Part of a small language model's weights.
Size: width 128, 2 heads of 64, MLP 512 ReLU, 3.02M parameters.
Architecture: no biases in attention or MLP, tied embeddings.
Training: a variant of Muon for these matrices, 130M tokens.
Each number is 128 + 24 x the weight over the matrix's rms, rounded and kept within 0 to 255. Layers, rows and columns count from 0. Numbers have three digits each.

# layer 7 attention output, 128x128, rms 0.297, rows 43-127, columns 0-63
144094118082067120146088131113139084116113058102098123150144090107071189155139183140117093091108157179076109122110173170166119146159128158127137169104102139138128140113109094148165098144145130
134122112112157160175123109111141163139100091135074133144109133129107157136143145131132102111160094132124139148147134133136132118112124095198108114125154127084118171126107140143216136164167095
172145141163185142105158134091143166109110097148123123154109126092175120179168110065175088134105158161078119179168120110180113135100081121160145155188099151110162115142160109197083104109193141
088154136135070092122126154159133152195112089109135121168140094191149143128101169165148154095131116156100053141115107086142152133125170083106137124157140119140145144157096139083120158115118168
168158141148127117121150105137137071160135098113071128153123130106120084139160116116108094144101127106077122114115185082085183134034101119117140105149124091129148127152109137134132083109130132
115100197151121153108150135182086096163144092167130147117141103122149121117115123103166173158077096130119115132123113121165140122082130139145149134083108123097114155146107127086165108169095109
116168173119127126125078127124149115118104137217183110134165145112092140106116162136104125112108150161083168148165139092137107119147146126172181119111122112124140162140174087070146170160161147
107149131160101130156108109104126131134113110152129120105140131126175106132106108137137097101139088112107186087148060164163154106084126115126139140132135158178128098110158114129094168143160100
104086145150075132144087134110081108109171132175154148130178129115161159101053153145208156096131086096140120134167157129140145163155112094136144131166118157092102158107159135170164157076143148
143166127085102108098108116124161161149147150066121066124141112097116161131133181164166112208125158116153133108159134154082121117135078096148106119145128103083146101161121173120161106106127094
147120104079111140158107112105166144148114143119083091198132107152128101167066123113129068122094104127168134158133130126142132096138148173095136183156191089141120129112170108107092143101121095
164103117113113135103129114097102093142163138145124125125085088091129061180105065147165166095144187140127152151098131165126110217101116113101148078116154171133081168092109151114139134121148097
117133159129121160118077122072144172150141148088090108166096081148173087121153132110094132144151165097062115072135102102132077081124103051088101080148080185128104128146101096132105138130130207
113075085077161097142152097135097128157129167089169119180107084085153141150126128127103129135132125123116105126113151146099106092140123110153143151104163133115118181155094063169097117112125114
141133142106100119151155128141097126101172140120124104094139163138049128152102168154158135103131123122133150124141075106116157109135079114147136103159077072134134123152103134178088128163105100
120155131133088112149171160173160174092134121139123127083110154127162178109139057140043144125102132130118118169122152091122129140122086181176126102073138161156138149109166124136116154183155180
154123118210100153141059178170148101092110115164155091145140065113145089114108147110087127140139132108213104123175122130105072134094097157185121115178118061090173126163098158103091084124161090
112126107114144142097098133084125179149119096129147124107119195094100106139086139131109154106085147127162153156108105094153183084068159132119087139093080111136163138155197191152098119154081153
066138112094108098116143133193141127124106162153117118121147107112143112081161109168096104132133145113104139192128111125116159093136150181159124090148111120157138115118101145100180103121140125
177137141140165144098102171102083131151096121111133137042149139137108134131105150145106147120099149130156104115091108107117147133150066114157095118117162099169115109109118091135136098168114172
133165134123124155123120134118119150148176122149061130139173147144141154115088062105132119139109160153098128132129128146183103079190092153156138096122164114125064105130108113139105130148109120
121125105070093099155126074138102153087117152125116126065084148100118144135120145091113123136060107139176137159103169076167082150145079120091141049087093131113152126155104109143149115093166078
124069117103126192070117095139130103117148157200113125133126122128094134135097101086113091130140085094058171139120109077094139131173169161092156157088163156147130143137132192129137140097105099
105138152189118110105138187128091118146122147146095149171130135148107126139120177140056124112091133087139100133103156200106118136133183098142142090128121110151099102090155144173137102145131132
110159110152126145105075119146153123149156081086152068134147168134172163163178140139140100147086076175124190124077164134148115136151147159136115151093069139176120166106102118144137118101085179
156082161078124177141154153118103171122186120107192104183126141093145094107131160127091111128106123173116136137133090113091136118129109124067133091160168165077177135144163089175147168113093116
122129109180148125126136141119140121124069208173164066116078126139115103139136157164140140139171140120116151087126148124161156075135135201107142118160141118126112107113121114187192148081131127
126117116130157137111124187090108131162127182125112101119201122141123110126150081175125115139113121172140095152164115159139107170148132147097111138172112082101176141159108098128142174184118112
151114158112126126136138097148143115139128121160149139138142138111168120101104148136101136135117179118116117139114178138132103117100079143138134171073189134186130131162122205143132132172135161
165096115142110116137109122114124080196127192163143158137080128165140163080126165120112132160174147115142135157134087154144093184154125142138126101120149118118172123138149131074143089121137116
121128168101122098101184082125089160121092141118129071140120173154153116146111146152148133103109171168109138127154094200085095147130175093152105156161128168125123186150094182125126120089126115
134117148184086080146098138123127143141105149131138131144126126123161126096116135147160169169132130184165166128078137102094135097146127102086166124107189136202116074144093127107102142122124068
170090101145134105087166140160115107097143138095098155114145153156100123147153130131126100126165109097171205105160155108130122101171123145165156108166125134178149111142077161140111170086118121
071173147148108141149125127154131085138125136123141102122150130184101111167181120068171124138126155072194103139087059109117138139132148097100081132173124182134194169104117137136189115118136173
136126155145161091136113097157049127117150140098079146133145142117075116167125106142150165162151126125117089071111111118117135123093142086138146167113127148113144129109190127184107081128180128
097152167126127124102124180102123141114140155171129157109105135133109115162089185159136108190136079148133122184165161132094114138133135100153144114108169140127171129125146132122109099138096149
150144161106091156115153156128198128096100098193100192141128125120115110119159091142094150144132078045155123151098111169164101123163127117161150084164158130145117132106152090146118125122059127
161156106090161129093112133122170115102138111130127130134154105141172133103123162114113098166065108178109124130173120111139108149145124122166069132182137162161134061127126179133163170102108121
155165109137128195121091128137079119060160137119163113116113177173128138121166109085098134154142153106137110129111132151127122069109148123119089124140134129146110141145126140070130100165116109
114085113176086187167077135168119122100098095039156065111112114160107153167115135169119101157153118093129126088145128108149108163086113168126139090093139166121108154117173136167146126133077126
141159169131117144147107062124110098113129141121166113129139138116162143178153084109174162120118189131116141180164151041117146134160075107187160102111162118102167077093095141142104162131087128
089069102132192133133127115142129162124087165143125150176176107108130121162121113155179152090097184118130101079160083124133092128129129128134115112176168166133173134155093107147157099155114099
132054140112095121151150157129143177186139149128131120065111160127081175116174090110122126122137130130149136155192094124132107101143143133165090149153233153148059154178130105139180087107161149
156123115126122116101124135155163162137178135096155135139099145149106114106123084202171132135165118179125099134089143152154163150161135164139121121184106074152119141102140147085149057177154151
112131086122149112122162132205139106102113180124107138143132120128159120112140130176099142148101142121096155158120103142096189167141151104111160083137088151119128197163142124137133168133191076
127118129138147140121153170116096113165150116076178147162091160123138226124116148148149142139131126078127121142154076138134129191106125155093157124138129148164070087171132122120072143091166144
103111136074144091126158174079123102084137164094102141088151120118152133148132110106120099121184119181123107101087192109151119067139126130089098106109205143141097145149169129106160098142134182
119106118066175119161102144164120133143158182145124107183160165167162118160098146155111137150177159071066171120090125132149122175110075147163133172137151145102134101084121175112107133162090101
161188146145144113111116086159134096136127145103145171119102123096145165109147114089100135135145119144095111127096141201150123125152171164134161169123184171057120087139130152148167117102134077
075145144146147143124152147116092093144151091059148151131100090147118115125104088106075139131128145137145170126156096077136132100163106127152136151084141127078106114062089130118140120127129092
137137125074127125146093184171135085146048137121142153162159204139127099193135099142117161141111105128065145138106104145164074105178108146092102094143137140138115080162168122103140095149120101
159104156126150160117151126111146185189134140130123106147107132184115175145068146080111138137129099178151170098136170105149158124091115134065141069143131116122107102130108124138149115114180137
152161126110123135174147137131139142153135126151101157169135110086106111112151183094149182105126153112177219165132135126100152121092132134131119109127095165159089141123125085131155119086124158
104144163134114136086118133090145121115141150132143121166147108101113142137118126138095125117132133166114113095124154136129130099130133150121122136113106158113137134120140124150097147129166107
057080143141127134120135083090112108139081109165132128133111163153107116105161136127125159121136117157112136130149130135133130113083154141114167116153202065143135102125130101180091096149117123
114110149105137122116195123177092100117175074125126069136103138115155125185111140079123130062159092124159068136132112100135169142209146120157110108127070039160083106143151118101167133141130100
142104114124097146108141086145157078162108115096111134093114095077179146178118142100134142140146114133108132134088080188151139097127117185136161133109090119166171128131129103166124188082122195
123113199120150130121099116161103148134130110136104150150101139140129111117113103175099060138105102110161103109141165072147138079145134173110140093138078173051090129151156184117122171113163119
086079162156101133129180114129135142126148129139166112144130119086093145094089096189137071113131145062102128101092116118125099153097124109149098131118129145141108082091134090151121105110094097
161156123118171139111106060174104151176074127098093111156110096110125118117115139104115114135113136179180097133132082114084104152124158165172112110132127175119122148114152102107124109133068160
145046131152143087103155140076165122107146165120113122154167167122150143116104143084106168133151087135159110141108143149115140117155091177139077084167141142084114152120121141139113137185122155
146102182104141180154099094161109169192132103155150138125167179150152122169192158174138094151133111103205157127135100124076130150140107098127091154133170088139109170046140161130100126125175134
106144087213144087146093119118165157109165119096104134144161143135121122104112106073165169116120073153034175107153145133052128156167159120131115099101170147119165177143170189126139126155125111
133101161143073155172101137101172089096130179115111116133134107092155113131128142173151148149100100117122133147157155083066144135145191152122164123081085106179094126120132110146122112123150146
148148108131126117138133133189170112168093123132126119125170127103075093116111084080121149094137105124155154113118170137142101111119125106143119121122162138144110121117186122178148138076125112
077180134116102104147108095096047168206115138111133163149088180114183101112112146136105118163189080115152131149126156130136118106099142148219144170194080131128171123131158092134184182149141091
176161162083149110129090112166136106113132148163117156094189120129153135136108181143111186089120144115121075107134128110087206097111156164121089138123149146079112132103128094113100094115128141
122126161128158105147088126117166167077127099134164139104181109167084132146206143105140131081127200107125132085167178116202119134162123167100128114123093133148118141052174103112133135174135118
136124101115107070032130114145118131065127109092096166099165150114126111085089149147116129165129167134139142137139117091185134122096121104085114160102148106081066163135163070107125180085112130
082137150128147135145098146043117126113114118115154058115165115158140133109121155114117081101094108119100111112116112145106114084073132118184147089125113189161063129082082122106141081110125042
140135157126086140147118083079148041095130098102190158155120169149132132082121094142113118095090129172174090097103097148138167127169074187090162161135109106104121157134108180150130119142110153
094171103127137133119201128089119082120115161105089121130129146102091170063112146109163099189069119120144138123159108114113125125156156144163134146147151139114156135074173144117078093207107164
137150135138160076141108122161124093090170120155189153111150103100080090153100162094154024173134111132134163119136078150129116145100114178095158121166144143139104132132154116110121134154134155
125165093086151105162078098082124124140139098125203161135124071153128174167088061123109101121090123101139154084147107139086089120082118112115085116086164063137156153076104119136109138138190198
105207136085091153157169213125160093154079149135126138074109099104130127181133140121176110119156070132144086073152146128135145118107125120131080130118131172152142143125103176126098141136133089
123128143104145115090183152098123145134091179190154111070136086150160129116176119113114142132187157162149156086128130130074128159133122169118141158088079098183129139155130129093142085144090156
072095100141116121141161108124069126172129140147122128124152124141139099137133127164169125162099147208106118102074168117134107127118091178136190084142131129160106087124129091092126103052160121
136159110106100165103106114157152147115105111117062116116152149096128133053142114140141090073203088107130160176124197131132100141080128117098178136151104112113142145092085106175068100161088161
177117126137161145136104148103077085094086082127098087114097105150145104064131128167154154136098121116107100125162151145108153118127104100161123119136129112122121103139180084113129202122118164
168130086070125182188138122146144126142109115150167177138080101199096101106098133124125138153150124150109139134145116176094162109145145101153087120094111123140150067183171105163133078117114141
130118118152213081158101102147172171141159164132145142115092085187090099111164158125132105106103061116097101146119143111170135164107129081177190178088115113114078097189057142153120118178098119
157097198151139108122140099106157097145105124129064116138072139201118144150182105126169076116092180159182171137093157147105102136089192120140101119106102137098128092124144120089156193078120111
159136136113094099172085105088124096094129150135092069106115101119127096143161099073143140106111132141156091182147118101128112102124157116102136118131127118169099099100132186135094192177157159
104152106133117092136138123041153159084140096130095162179149118127110109108148120180135120118113115062127107115136066122155096169108117117111150119071126072132140123189154128104126113112139126
165121110080139153135140135099163113129164164070180157061136130124173119084201140141089108158141127155102108126109100067154119151095196110145172142155169084132117165122157136178154140089117138